Each number is 200 + 40 x the weight over its row's rms, rounded and kept within 0 to 999. Layers, rows and columns count from 0. The size before them is the row's rms in percent of the matrix's.

# layer 6 attention query, 128x128, rms 0.165, rows 0-31, columns 0-63
083,184,125,294,202,158,148,175,163,169,139,195,284,133,157,134,160,155,211,227,153,287,202,188,243,191,232,168,184,231,210,190,275,223,250,190,141,150,242,259,237,196,213,247,211,281,236,251,204,191,202,196,185,238,250,191,221,270,194,199,180,244,172,277,222
091,247,219,210,171,180,230,218,223,180,140,231,176,148,213,146,209,176,176,227,200,204,110,188,142,200,210,231,171,146,230,210,235,185,202,182,160,237,152,103,199,283,188,270,189,211,187,158,174,237,196,280,211,218,166,156,241,212,184,171,161,233,193,192,218
092,185,201,266,227,193,286,244,189,218,166,192,151,211,191,235,169,133,183,196,244,164,256,195,157,172,127,174,148,203,184,240,117,153,115,162,267,198,180,215,140,180,229,154,148,188,183,192,252,159,141,197,283,235,186,163,125,136,242,165,200,248,214,192,162
104,217,190,149,206,150,176,197,199,175,171,241,246,176,221,197,196,199,245,228,180,167,182,223,182,143,251,210,265,212,192,241,277,222,225,221,108,253,103,182,220,158,190,267,213,188,187,218,60,159,194,226,195,145,136,171,197,223,220,178,247,238,170,168,241
104,198,230,213,234,265,218,164,241,211,163,207,182,272,197,243,166,131,210,91,211,212,210,265,150,254,155,236,127,230,224,225,189,250,201,209,201,141,189,201,158,226,200,175,217,156,237,239,207,203,207,171,240,135,244,173,163,247,175,242,185,246,221,217,226
098,174,224,197,250,267,238,85,190,176,202,191,169,208,205,180,182,147,255,255,195,192,244,181,134,262,196,170,184,244,216,177,198,158,196,170,224,212,171,221,171,216,132,223,210,258,131,150,231,198,218,215,204,209,217,260,141,216,127,219,182,235,170,190,213
096,165,214,143,178,213,211,210,157,205,191,181,176,198,159,137,198,187,155,218,132,156,165,213,160,208,274,172,200,203,234,250,231,141,222,208,148,269,202,250,203,209,185,159,234,167,249,129,160,217,227,232,149,173,187,201,275,198,234,224,260,159,211,264,213
112,165,167,207,250,121,189,246,219,268,248,184,163,229,183,202,314,155,177,154,248,211,256,258,181,187,153,161,190,191,127,198,162,160,185,248,211,236,177,205,209,184,175,232,173,193,164,204,169,221,232,243,131,156,241,209,215,225,236,186,141,165,199,184,199
095,233,269,230,169,164,207,192,203,238,212,170,194,179,200,233,147,181,194,141,236,275,164,207,242,155,176,233,190,169,236,201,179,218,259,201,219,197,143,199,199,174,114,131,290,165,218,172,161,231,111,225,236,163,209,253,217,158,155,183,199,161,207,172,211
103,149,198,208,296,180,203,194,172,228,220,163,207,283,233,257,264,198,91,189,155,237,187,174,146,240,252,221,171,226,171,138,167,146,136,184,192,197,256,171,225,249,199,235,177,166,198,197,174,277,152,195,210,182,227,148,149,233,197,223,183,233,219,206,248
123,212,292,176,226,251,133,215,226,151,186,195,233,196,172,246,192,201,207,162,102,208,219,163,170,255,174,166,187,165,240,134,199,307,170,206,173,187,288,192,270,249,171,256,269,247,180,221,173,199,204,243,217,196,204,165,168,238,157,261,228,264,234,240,190
119,173,135,175,193,142,146,254,221,233,292,192,193,164,217,132,226,220,204,226,170,180,228,154,188,199,216,181,319,196,185,158,212,177,168,215,266,164,214,236,257,186,206,164,220,260,220,122,154,218,213,225,225,189,182,172,249,223,247,213,146,173,225,213,131
121,259,210,237,228,197,249,216,158,187,168,167,188,150,192,201,191,183,164,190,177,123,204,245,109,195,158,207,161,201,132,111,206,154,137,273,220,235,172,231,194,205,134,169,215,99,178,201,195,213,216,173,189,138,223,233,257,263,164,176,151,186,179,176,259
125,172,205,244,168,183,205,193,158,278,112,206,227,194,141,165,233,239,239,158,204,242,218,167,223,202,275,215,219,182,218,219,190,184,161,218,210,281,217,219,217,269,167,168,165,186,157,121,160,194,246,189,172,163,234,198,196,302,181,220,198,188,226,197,235
122,166,232,134,213,228,146,231,250,186,152,183,212,142,155,187,219,161,232,165,266,170,216,162,214,187,239,146,148,219,235,110,122,176,193,159,160,285,161,186,245,214,169,235,202,202,180,247,188,156,282,203,78,180,188,248,177,153,164,184,146,198,161,171,175
146,205,193,69,194,211,187,182,181,165,228,189,229,194,231,169,205,187,215,134,163,218,166,210,190,140,183,198,179,137,235,153,206,252,218,206,178,181,157,168,324,215,232,209,138,160,281,196,208,198,180,194,245,223,161,207,217,175,221,162,164,244,234,255,247
088,183,181,162,185,167,263,184,164,187,183,173,233,205,242,203,135,293,227,207,162,103,181,134,194,232,263,206,234,144,167,277,187,215,152,243,215,243,177,171,200,180,146,214,179,235,172,277,216,183,203,196,257,107,187,181,189,185,239,280,140,190,261,251,159
089,124,198,228,163,176,216,250,183,215,173,203,229,230,227,273,231,195,161,251,245,160,210,174,171,215,252,181,282,161,241,222,147,204,145,256,232,212,171,198,250,169,175,209,198,235,182,205,161,210,244,199,124,216,173,237,177,171,244,198,261,148,215,199,202
099,146,132,217,181,180,270,197,192,187,183,191,245,216,190,279,146,159,179,172,241,196,201,139,188,177,245,197,204,194,213,231,143,156,97,167,218,204,222,185,242,172,215,165,181,173,163,225,211,131,222,148,209,163,188,225,181,189,187,215,191,148,188,193,135
088,168,166,252,212,233,240,247,133,259,173,281,228,187,142,235,146,238,173,191,238,123,159,226,166,201,249,149,212,191,211,243,178,182,150,228,228,213,205,286,210,170,146,212,198,188,192,172,175,123,101,226,209,197,161,214,219,189,212,170,229,131,190,153,284
095,148,250,250,213,197,234,173,227,250,136,214,218,127,166,265,160,206,214,212,212,181,218,234,133,159,229,203,163,186,141,284,195,186,169,178,182,153,195,200,233,137,186,223,174,156,187,215,132,138,189,168,223,194,170,198,210,241,242,198,281,222,246,175,201
120,237,200,178,293,209,231,219,194,297,251,281,159,193,203,206,232,206,219,267,254,216,197,209,299,192,246,192,240,178,239,292,186,191,241,277,259,218,144,270,241,180,213,179,254,241,237,223,214,212,257,219,226,220,198,217,195,131,224,228,241,204,154,131,237
113,137,125,244,245,165,205,249,171,210,226,169,161,231,240,196,298,204,176,150,197,266,189,183,217,161,181,210,161,161,201,137,226,193,163,212,272,179,222,276,114,187,245,171,167,167,213,220,246,290,232,208,227,182,262,219,181,186,181,222,159,220,196,224,188
125,202,290,169,167,178,184,212,263,183,229,208,160,206,316,195,211,225,202,83,242,201,259,179,146,231,228,223,164,264,170,150,207,267,224,162,183,256,183,135,203,268,255,193,154,244,148,202,212,196,228,264,214,162,235,247,205,234,220,238,174,215,255,222,177
123,191,215,201,206,205,190,221,246,210,220,243,281,205,221,156,143,220,239,155,198,236,243,212,242,235,212,183,205,223,140,324,139,189,303,200,247,336,136,205,234,214,171,219,260,238,105,166,206,153,266,211,188,182,140,224,192,204,203,154,171,153,193,201,220
114,122,196,270,247,159,207,293,66,203,202,260,207,167,200,168,250,154,163,168,227,231,160,221,232,171,122,198,156,178,224,227,217,195,185,181,166,260,195,216,172,224,172,181,186,164,210,221,202,231,231,236,205,254,231,206,233,166,195,258,163,180,199,182,194
111,132,182,131,160,147,144,203,186,207,225,209,190,168,213,191,263,208,200,135,261,193,223,175,263,162,201,178,221,198,235,165,178,237,145,188,202,217,195,216,294,195,297,250,207,182,236,264,181,214,201,143,208,210,214,253,162,195,287,241,215,175,177,175,150
107,248,258,146,203,169,209,217,177,205,295,267,244,251,183,221,124,209,220,170,227,201,183,186,146,118,165,179,192,200,120,143,271,234,141,249,218,157,166,171,253,218,254,123,260,223,219,195,206,137,213,184,238,261,147,123,245,232,212,198,226,263,159,160,201
129,220,196,169,209,219,305,130,186,168,196,226,191,183,159,141,178,205,267,121,232,217,194,223,197,213,123,240,173,203,168,160,202,238,324,244,279,142,177,163,209,202,206,164,185,200,171,171,189,233,190,254,201,191,178,209,124,117,147,293,205,215,207,193,245
123,253,244,254,245,177,267,177,156,237,219,281,224,172,228,219,164,177,210,192,220,263,184,192,211,211,185,197,182,190,270,246,158,214,246,226,215,138,236,196,223,128,181,164,244,260,227,183,181,226,273,169,227,225,130,136,229,129,255,263,183,219,220,117,170
109,124,121,110,253,199,120,193,205,219,257,257,243,219,177,179,200,209,192,172,203,217,254,236,242,301,211,213,212,287,239,180,150,161,197,184,207,249,193,190,123,243,251,207,228,227,267,200,220,244,218,205,132,236,198,173,236,125,252,217,232,248,244,246,220
139,176,145,175,188,248,252,211,206,205,184,203,235,159,181,181,264,190,278,200,220,161,195,220,134,277,280,205,159,130,252,259,226,186,205,204,178,165,201,170,122,237,196,212,198,194,206,179,144,218,179,158,198,209,167,216,219,161,213,147,168,170,136,176,237
# layer 6 attention key, 128x128, rms 0.173, rows 0-31, columns 0-63
090,148,303,132,229,182,231,154,212,210,180,188,308,229,288,225,200,207,208,195,250,204,168,252,195,253,162,230,218,156,191,206,190,189,216,211,249,194,232,212,246,226,191,195,117,172,160,269,132,241,237,180,179,233,256,200,203,219,235,233,167,223,197,190,147
096,198,253,215,119,142,136,225,165,241,198,231,164,191,196,183,170,240,197,162,177,148,264,162,217,208,229,165,124,193,246,174,176,218,198,146,210,157,134,216,182,191,191,171,167,176,288,178,236,116,184,164,228,243,244,233,220,215,270,174,190,199,133,236,169
082,195,210,151,237,269,174,256,153,179,193,287,168,197,200,163,179,210,238,214,131,271,141,188,174,284,131,167,225,183,167,181,195,159,229,148,194,219,228,195,221,124,295,199,201,171,195,155,209,227,208,178,221,236,173,178,199,218,129,232,160,196,213,181,306
093,269,235,216,208,196,129,170,214,169,235,143,227,162,228,174,198,194,215,177,209,284,224,271,184,162,164,198,164,272,116,202,160,179,183,256,213,223,164,178,184,236,137,202,245,163,149,161,249,195,186,140,219,216,127,202,172,157,154,203,192,180,210,226,203
090,198,194,144,234,206,138,192,199,197,217,194,206,178,189,125,200,215,188,275,262,116,106,167,180,215,244,151,201,154,218,240,203,151,190,234,159,215,157,200,135,287,235,178,173,175,202,215,173,266,201,142,118,182,162,209,203,195,249,191,235,227,190,239,237
111,237,243,176,161,224,265,222,283,189,247,190,249,213,122,134,174,198,181,199,193,234,172,241,199,152,200,185,250,190,231,202,195,218,219,246,162,247,202,229,148,258,157,209,240,114,141,196,235,212,232,243,188,266,235,172,114,196,163,257,194,259,242,151,194
100,230,269,175,235,155,211,155,204,156,177,196,199,172,195,120,152,205,180,186,152,237,158,146,234,233,212,193,237,200,236,205,260,170,190,123,150,168,238,251,166,154,238,163,200,190,231,236,181,186,249,167,262,229,167,130,191,209,177,239,167,187,170,236,238
124,218,236,186,174,165,185,131,272,198,160,167,237,184,196,201,185,216,166,149,175,216,158,202,195,251,190,193,272,244,216,192,255,203,239,159,223,206,217,230,235,203,263,224,129,137,169,261,149,229,244,207,225,185,157,262,246,118,210,247,239,216,231,211,178
119,253,144,229,227,203,215,195,153,277,177,172,173,255,203,218,232,173,258,305,192,191,232,208,213,191,313,144,178,119,127,247,146,243,202,205,235,215,213,239,260,216,213,208,261,168,206,247,146,195,139,114,234,193,171,222,185,208,266,230,236,166,183,168,162
136,120,220,175,181,200,222,170,176,172,267,237,197,179,133,232,194,204,135,208,172,141,134,203,177,272,209,143,294,253,250,115,216,246,213,180,220,132,184,197,193,177,164,199,122,214,185,253,128,305,278,254,206,157,227,167,223,217,216,189,175,196,209,211,171
118,207,241,172,232,211,176,236,158,222,110,233,171,192,198,178,210,189,135,149,206,202,249,218,156,201,164,174,188,181,254,167,187,220,208,230,205,212,275,230,239,189,239,246,273,229,167,197,215,145,225,194,161,158,223,224,186,229,228,171,219,273,227,179,198
122,237,220,181,235,128,199,208,269,168,159,189,154,102,156,282,159,196,181,247,134,235,244,191,231,206,192,155,172,278,185,169,156,156,188,174,145,159,287,208,257,138,198,214,190,190,154,250,168,177,127,160,183,226,128,206,195,186,181,187,156,201,230,240,223
124,209,223,215,224,155,167,189,170,270,181,153,241,189,184,101,213,275,167,218,172,150,200,159,227,227,180,231,271,181,276,187,171,179,125,252,167,258,251,245,239,169,156,222,190,181,196,188,158,235,216,160,180,141,225,214,129,205,317,224,155,225,199,155,249
120,161,177,154,190,129,115,213,154,162,202,201,259,174,101,207,197,243,241,192,188,225,197,187,184,226,227,124,276,207,183,211,181,238,202,296,268,236,177,240,187,220,211,180,221,112,142,234,150,201,164,178,135,183,199,205,166,261,230,166,165,160,266,221,239
124,254,210,172,201,200,158,160,252,89,157,128,201,213,236,174,293,173,221,182,191,195,241,159,194,183,226,176,167,214,188,233,182,193,223,162,252,212,274,157,274,162,160,175,177,200,140,77,254,169,217,220,167,118,182,265,227,162,243,245,225,220,191,230,142
128,230,207,105,234,209,214,226,133,114,146,237,201,196,224,201,145,182,214,185,232,221,208,227,146,149,219,203,226,130,214,189,167,137,193,251,225,167,205,210,283,202,249,184,176,184,241,147,133,211,195,170,218,173,221,218,203,214,263,198,176,164,183,161,140
086,191,244,226,260,185,107,184,258,233,223,309,256,140,231,173,207,207,213,163,214,190,272,217,255,181,184,172,145,198,193,198,161,197,221,165,231,200,233,216,217,168,269,215,187,212,244,141,217,228,229,245,167,198,270,152,176,188,255,192,258,185,116,158,207
097,260,151,171,223,193,64,259,150,194,234,189,211,193,129,191,250,205,221,203,268,291,229,252,224,254,162,205,241,187,217,158,239,175,248,145,161,223,130,251,180,163,204,185,192,132,199,196,155,162,151,180,236,265,223,185,252,194,229,180,134,109,190,212,163
098,193,156,187,259,189,209,211,219,163,237,163,202,208,189,218,140,231,226,276,254,240,231,310,200,242,192,205,231,207,198,194,216,185,233,224,188,206,249,175,117,145,200,201,232,220,206,283,197,238,210,197,166,174,190,191,192,247,239,139,193,304,160,260,204
109,303,179,197,197,247,146,211,268,189,164,206,186,242,164,259,210,174,158,183,260,184,178,194,202,220,200,227,172,198,243,207,190,233,228,216,128,167,237,172,163,228,196,197,284,220,139,299,171,184,264,178,184,164,157,242,208,213,179,238,280,214,210,199,170
104,242,159,203,244,252,248,142,220,200,166,156,135,226,210,271,294,195,248,148,261,172,188,197,184,239,224,180,241,208,191,188,171,257,177,183,234,185,168,133,191,197,126,260,228,198,257,207,246,164,201,171,199,165,173,248,216,204,196,236,164,241,236,151,131
111,160,150,258,223,235,258,178,195,102,210,241,262,222,194,224,178,249,219,255,141,218,195,218,187,184,196,216,149,213,250,173,275,202,278,233,232,236,228,194,240,195,152,151,160,153,235,229,187,193,251,203,237,172,147,172,172,183,179,220,217,195,219,125,154
097,167,237,195,186,173,169,251,251,213,119,219,125,191,198,177,206,221,177,188,172,185,160,230,246,258,252,182,165,192,185,156,171,170,216,185,173,200,180,198,173,203,197,215,175,197,242,247,116,192,234,213,186,225,214,224,140,148,201,180,128,275,143,181,244
115,176,138,169,199,208,179,196,296,176,184,155,236,194,159,97,139,216,176,183,240,196,109,187,213,169,240,161,240,243,203,191,226,153,229,231,225,206,288,210,214,245,185,189,292,241,225,97,224,135,220,153,185,173,136,207,183,154,187,228,206,166,203,201,130
121,133,200,190,183,110,276,170,246,219,305,263,208,222,202,222,124,202,230,244,223,201,171,150,212,241,164,158,264,194,246,133,184,188,218,201,198,250,200,222,186,221,200,151,220,184,242,225,119,245,155,230,241,190,172,209,213,174,213,195,256,130,193,235,159
114,179,147,214,221,182,198,214,304,164,179,177,181,245,201,266,214,228,137,159,251,247,182,143,216,152,253,209,180,223,201,176,211,166,173,199,226,269,234,257,185,258,162,205,258,237,168,149,206,106,166,176,215,190,195,118,165,230,167,190,225,206,215,192,196
126,116,251,202,192,221,162,207,336,204,197,261,102,184,205,189,228,203,236,182,232,214,176,141,221,193,249,176,199,132,205,188,222,192,146,164,207,185,166,240,178,186,201,178,204,240,195,205,202,288,275,216,199,209,182,221,231,191,142,160,186,246,176,164,134
112,234,169,151,181,107,238,168,170,276,130,209,180,219,186,200,150,167,202,174,246,245,203,169,194,144,151,180,127,223,201,176,282,236,141,250,177,95,199,185,201,183,163,154,201,275,157,157,175,126,201,213,223,190,285,198,230,199,209,169,234,206,165,141,166
132,216,172,118,250,250,255,165,168,111,183,251,172,181,220,149,157,216,182,227,209,220,159,130,236,239,170,179,210,161,220,169,211,213,234,206,215,147,217,191,200,188,232,166,191,215,243,209,204,254,186,237,242,253,210,198,180,166,177,222,174,256,276,143,202
123,150,271,290,179,220,274,232,233,194,200,200,186,206,226,231,224,116,225,224,152,117,168,159,120,226,190,163,192,141,222,260,148,172,193,197,209,159,195,176,239,153,287,202,225,145,182,217,155,215,238,164,218,191,223,138,236,208,199,234,152,249,224,120,172
108,128,114,140,267,218,258,248,226,188,261,210,255,266,205,234,187,180,197,140,200,235,193,253,198,302,214,208,236,267,214,207,234,211,135,180,211,197,159,194,232,282,221,130,202,179,208,190,214,117,227,152,195,273,93,172,227,166,222,223,190,270,201,227,222
127,215,120,158,172,247,157,147,202,230,249,171,195,139,290,140,282,196,230,180,193,230,142,190,208,266,213,186,160,216,259,172,210,129,210,191,141,158,149,200,162,227,204,185,228,197,193,144,213,221,198,160,245,204,175,154,153,140,132,210,161,214,257,245,188
# layer 6 attention value, 128x128, rms 0.21, rows 0-22, columns 0-63
090,216,239,203,183,205,205,177,268,268,200,174,247,154,186,147,216,232,184,218,197,240,156,146,208,208,181,202,195,231,196,277,182,153,198,222,147,188,218,127,239,118,149,164,245,144,201,170,220,239,246,186,151,228,214,147,232,188,271,210,156,152,210,177,244
102,205,154,209,204,164,179,211,236,139,260,238,136,242,191,244,175,189,226,205,213,225,229,230,197,139,262,130,219,200,224,189,207,204,187,241,211,216,140,193,201,248,217,247,172,139,184,125,144,185,164,196,247,85,292,183,183,205,167,243,263,273,180,125,227
106,115,214,176,172,200,231,195,221,197,192,144,217,130,216,174,137,154,198,137,193,260,177,234,164,160,238,228,219,176,105,198,199,269,210,222,192,237,178,223,268,218,172,183,105,135,152,232,300,170,204,270,226,260,236,186,260,206,220,149,281,180,201,147,206
102,186,238,226,192,192,233,223,93,228,209,146,273,209,228,205,175,271,197,212,202,206,265,238,143,227,199,255,111,257,162,157,225,228,188,185,177,179,213,130,171,217,182,122,195,204,262,152,191,169,285,212,208,285,204,181,210,268,226,154,187,180,189,181,198
100,216,155,199,196,263,214,223,229,171,198,266,197,230,178,268,198,154,173,203,173,244,281,209,213,197,194,210,171,207,195,262,154,255,202,205,189,184,142,210,224,206,191,220,259,165,269,127,163,201,147,205,161,263,164,147,141,245,177,206,189,224,196,219,231
097,207,229,146,179,268,214,237,190,144,131,261,76,212,262,196,201,201,232,235,192,166,217,187,185,215,225,149,196,196,201,112,223,311,205,208,187,165,200,148,138,274,192,140,247,224,182,194,165,247,147,230,226,194,161,259,207,259,272,169,198,254,179,254,167
104,170,173,198,103,114,217,168,299,157,170,182,170,199,221,181,167,272,221,183,203,241,197,249,117,202,144,223,133,201,225,213,136,218,246,227,269,212,210,134,193,295,228,228,136,192,196,192,234,200,188,257,271,207,143,189,239,220,194,117,196,230,150,207,219
103,276,278,208,207,144,188,214,227,179,237,219,195,183,174,189,180,210,158,205,232,113,204,182,210,162,157,245,244,216,94,164,203,204,166,206,196,182,168,144,157,250,174,215,209,187,166,246,201,194,283,182,215,155,157,176,197,147,99,236,200,155,189,235,116
108,180,227,220,169,194,272,177,207,189,188,210,251,219,197,189,118,156,155,212,164,252,189,157,190,239,214,183,189,228,234,235,148,199,239,232,200,198,121,139,244,202,159,145,129,130,130,191,172,158,175,180,160,235,247,192,204,167,146,162,140,247,199,210,118
096,198,259,197,221,239,187,115,163,203,217,231,159,245,169,151,303,145,172,241,178,180,135,200,232,186,186,172,163,208,207,226,149,223,208,202,200,164,214,211,239,226,270,134,210,179,182,182,185,168,190,196,234,222,198,175,207,143,238,122,162,229,109,164,153
101,206,260,220,115,240,216,176,160,177,222,189,97,222,267,238,214,226,219,140,131,167,203,223,209,222,229,162,218,193,240,308,185,156,251,202,164,172,238,139,207,218,165,119,152,144,212,224,207,194,168,187,213,202,211,131,184,193,187,207,174,188,218,179,240
102,201,129,175,174,239,189,177,172,204,254,134,167,198,142,207,159,228,177,116,215,110,210,163,291,173,152,235,219,276,202,217,189,207,204,179,171,190,179,180,209,223,172,217,202,235,146,208,233,210,221,137,177,239,182,237,302,237,218,233,223,247,166,126,190
097,178,242,128,196,171,226,174,188,233,172,192,218,243,187,294,291,182,160,151,167,241,210,157,166,245,158,200,198,162,128,206,229,183,194,204,259,216,167,214,181,147,169,278,183,193,195,232,216,153,221,201,189,156,240,262,185,251,138,236,151,154,231,127,176
102,250,150,164,204,181,237,172,274,209,152,150,210,179,298,265,249,224,194,276,184,155,225,173,284,211,232,213,174,205,183,178,186,168,178,173,156,219,187,235,182,255,276,201,204,212,181,141,226,201,198,242,242,242,189,186,183,134,248,300,119,146,202,209,135
100,217,178,189,196,235,240,236,257,185,170,213,247,189,190,166,166,168,151,222,195,151,181,217,207,202,179,231,244,229,265,172,207,226,293,129,232,216,187,222,206,212,156,161,230,221,224,251,182,215,222,199,158,235,226,229,232,225,181,159,78,161,262,286,151
097,158,278,166,214,192,179,217,189,211,185,229,221,280,162,204,147,170,202,122,213,170,192,127,174,196,235,159,143,135,166,127,163,127,202,188,175,205,241,203,217,177,138,251,192,224,242,257,204,173,260,258,214,260,200,197,200,191,196,200,154,200,125,178,226
102,250,192,158,215,161,235,131,265,142,220,256,145,282,177,181,271,217,268,227,242,173,225,238,179,239,202,207,199,150,166,232,154,131,183,189,155,138,126,253,221,184,199,148,226,219,130,162,173,212,157,236,249,257,150,231,227,252,216,212,165,212,214,185,218
096,207,250,195,223,184,213,231,115,166,141,144,272,200,156,163,178,205,166,227,212,202,200,181,189,184,316,193,182,193,228,202,192,220,285,156,166,209,44,213,199,146,221,268,242,168,198,151,231,138,163,206,162,158,140,247,247,221,195,166,171,232,233,194,219
105,185,147,256,182,248,167,281,107,207,204,157,193,215,193,219,203,222,217,248,172,206,182,219,274,155,270,176,140,243,213,187,209,196,193,216,221,205,289,190,240,209,200,252,187,185,196,152,181,230,182,204,173,170,153,241,276,172,163,177,243,204,123,219,182
095,203,190,245,210,205,113,177,198,191,213,213,260,183,161,227,153,158,174,201,242,99,168,199,152,232,187,137,166,169,198,221,323,259,218,240,186,180,99,219,249,173,162,214,237,196,136,218,114,279,141,156,184,194,228,204,174,197,176,192,246,194,180,144,171
094,266,152,147,204,139,192,191,217,217,266,186,229,220,111,229,172,137,267,186,202,138,192,162,235,272,221,130,126,189,156,220,197,176,170,217,213,220,297,183,171,272,199,146,234,217,259,266,179,181,174,133,222,246,145,193,200,304,162,200,198,190,189,154,209
108,148,217,206,180,229,172,176,193,230,196,230,156,202,148,206,223,172,159,202,184,209,172,206,144,176,236,248,206,216,225,261,203,217,179,186,187,200,165,228,200,149,196,239,233,204,223,251,144,195,254,171,202,192,116,196,232,181,241,251,265,135,208,188,183
098,208,258,206,98,225,211,166,221,288,197,152,303,210,165,224,162,147,222,149,197,199,251,174,255,220,265,158,205,210,215,121,211,155,143,109,215,204,186,99,236,155,182,137,153,256,128,234,164,195,201,225,162,203,222,179,159,175,224,210,189,221,156,267,225
# layer 6 attention output (transposed), 128x128, rms 0.723, rows 0-21, columns 0-63
082,230,205,237,186,186,177,149,224,120,188,223,185,248,198,177,160,224,224,153,172,180,182,285,136,224,216,294,169,166,187,171,229,235,179,211,257,166,193,298,106,265,236,192,120,169,255,240,183,188,248,228,210,141,220,213,187,137,219,244,276,195,203,200,158
090,192,230,157,166,219,175,233,151,233,172,140,217,192,230,173,220,174,210,180,188,232,191,216,221,229,90,209,172,198,124,216,133,213,214,146,190,205,229,202,243,150,183,160,291,220,228,287,256,221,222,190,207,214,165,184,257,201,201,184,210,176,202,244,199
093,218,177,182,227,193,95,216,188,233,214,253,155,165,158,210,206,279,203,293,159,182,219,133,253,254,212,202,209,151,280,203,158,205,219,136,203,184,208,202,125,167,234,205,264,245,217,179,110,251,164,190,194,204,211,153,142,229,137,245,208,233,209,231,222
094,161,161,143,248,237,192,172,229,190,230,179,168,273,226,220,148,144,181,192,177,248,147,181,245,211,189,178,262,182,278,233,187,132,282,156,288,206,178,224,219,224,231,209,178,239,207,201,279,244,164,205,166,234,228,156,183,128,232,225,217,173,190,192,207
097,222,218,175,209,222,224,193,203,237,269,69,177,139,236,127,230,207,265,186,214,203,171,188,197,125,192,228,186,189,162,199,194,172,155,223,226,233,226,235,209,170,218,259,216,163,162,250,206,264,181,181,272,180,206,263,162,159,197,176,164,150,204,190,230
081,149,155,176,187,216,202,195,188,215,269,138,197,227,219,176,185,228,179,178,238,209,165,194,252,94,189,228,211,199,219,276,266,95,176,205,165,205,150,193,170,215,198,213,202,204,185,235,233,173,221,238,187,201,193,172,280,231,200,264,158,179,230,126,244
094,191,243,212,286,255,173,132,121,190,201,201,205,145,127,202,258,170,248,251,199,219,181,169,248,116,272,179,221,192,221,188,191,212,224,177,163,212,187,225,244,117,167,172,183,239,177,249,222,192,177,141,199,220,177,160,186,178,185,235,242,214,223,151,237
090,157,169,179,193,207,193,136,212,218,176,256,159,263,238,249,225,179,181,189,206,219,226,187,146,158,172,223,227,128,239,203,232,123,176,184,203,263,279,230,123,275,229,181,168,236,250,215,187,246,185,266,187,201,222,240,200,230,237,202,158,271,199,221,214
090,281,249,203,233,224,147,262,182,182,180,228,148,197,202,226,271,221,174,247,226,141,168,193,211,168,161,189,243,184,194,142,218,212,204,198,243,185,241,216,167,227,109,260,233,263,249,275,265,253,250,264,200,183,207,170,208,244,210,236,274,173,201,198,199
088,183,165,153,117,144,239,213,243,130,188,188,208,241,219,254,226,240,220,148,209,214,242,217,202,185,211,197,302,223,170,168,232,207,155,200,221,176,129,209,131,196,120,232,195,181,182,230,148,207,204,201,177,192,224,251,190,222,140,222,209,183,277,205,162
093,252,149,244,288,177,192,151,227,217,155,189,221,173,167,251,210,175,208,208,241,204,175,205,260,157,221,264,200,223,233,145,161,216,196,173,275,186,124,249,248,153,148,199,260,259,173,215,229,159,230,246,239,146,211,209,198,247,177,246,276,158,200,209,132
091,189,288,261,214,166,212,281,145,208,173,312,237,174,213,138,178,198,178,256,167,228,157,208,203,144,237,194,190,140,172,271,200,141,264,195,254,219,183,188,166,165,224,199,197,186,250,157,205,197,174,208,201,139,177,174,175,136,215,202,207,206,218,225,261
089,197,171,203,173,211,284,204,190,204,159,280,172,206,247,152,113,207,156,190,226,215,169,265,155,111,211,196,239,247,255,195,146,234,210,185,129,196,222,197,269,203,186,158,185,241,168,192,162,199,119,273,222,162,193,105,233,146,256,176,220,256,203,144,165
097,165,195,244,148,142,123,262,239,174,242,213,236,139,174,173,207,184,213,146,241,217,281,235,154,189,143,220,233,135,225,178,123,195,257,230,208,187,200,182,188,167,219,231,201,188,252,216,163,149,210,203,182,163,224,223,192,213,262,160,218,213,260,217,226
092,184,209,151,238,154,136,177,196,145,176,223,254,267,215,166,232,192,214,166,201,216,225,164,220,288,224,176,156,199,204,159,263,185,95,236,175,166,189,170,97,223,249,228,173,163,205,173,183,275,236,255,167,260,144,184,210,237,152,190,238,192,134,170,142
091,137,140,241,204,164,162,209,189,244,126,224,208,196,150,158,223,220,176,198,199,191,271,294,189,226,172,255,221,277,272,186,225,256,212,176,148,261,161,234,109,191,236,189,215,202,132,216,248,260,145,212,153,239,190,174,204,192,224,215,222,180,213,173,156
094,167,250,246,175,230,172,160,211,268,163,232,254,190,280,224,190,176,204,125,206,257,201,190,191,111,157,199,218,222,203,193,213,193,208,207,280,228,255,112,134,163,219,286,185,172,189,247,175,183,236,183,189,183,183,155,192,219,156,156,186,196,182,224,193
095,188,181,195,187,219,213,214,204,237,196,253,143,254,199,236,257,201,264,233,216,214,229,171,155,291,184,211,274,147,170,204,145,166,157,201,201,199,265,188,326,225,225,180,179,213,169,223,132,240,251,170,215,194,266,80,232,134,216,209,191,215,171,163,161
095,174,149,145,271,208,258,133,196,263,182,204,296,83,212,237,237,166,163,185,247,269,199,217,179,264,209,221,244,226,160,171,164,155,175,183,212,162,157,174,198,202,181,171,228,165,245,241,186,163,209,169,252,180,241,115,147,152,167,191,218,216,224,195,230
087,228,172,203,201,190,216,214,173,206,177,186,158,258,296,166,228,214,222,177,191,273,198,206,239,159,193,203,183,181,212,235,136,148,228,194,264,195,302,138,163,211,154,184,229,112,305,196,258,203,181,285,291,252,228,172,177,194,200,229,251,248,210,269,187
087,242,255,215,196,276,246,217,165,172,190,139,215,227,216,168,191,251,166,142,193,198,191,211,174,242,187,205,244,244,204,213,191,233,231,208,215,184,105,207,226,182,159,277,225,183,148,153,261,266,143,223,183,243,174,156,127,146,201,240,194,238,175,267,189
086,211,207,216,221,193,224,217,184,261,236,199,240,250,240,262,262,253,220,200,202,167,187,194,212,199,177,188,205,199,197,140,234,160,202,223,207,210,175,117,182,195,237,154,240,210,185,190,166,132,195,266,251,157,226,199,217,188,249,179,221,162,231,142,162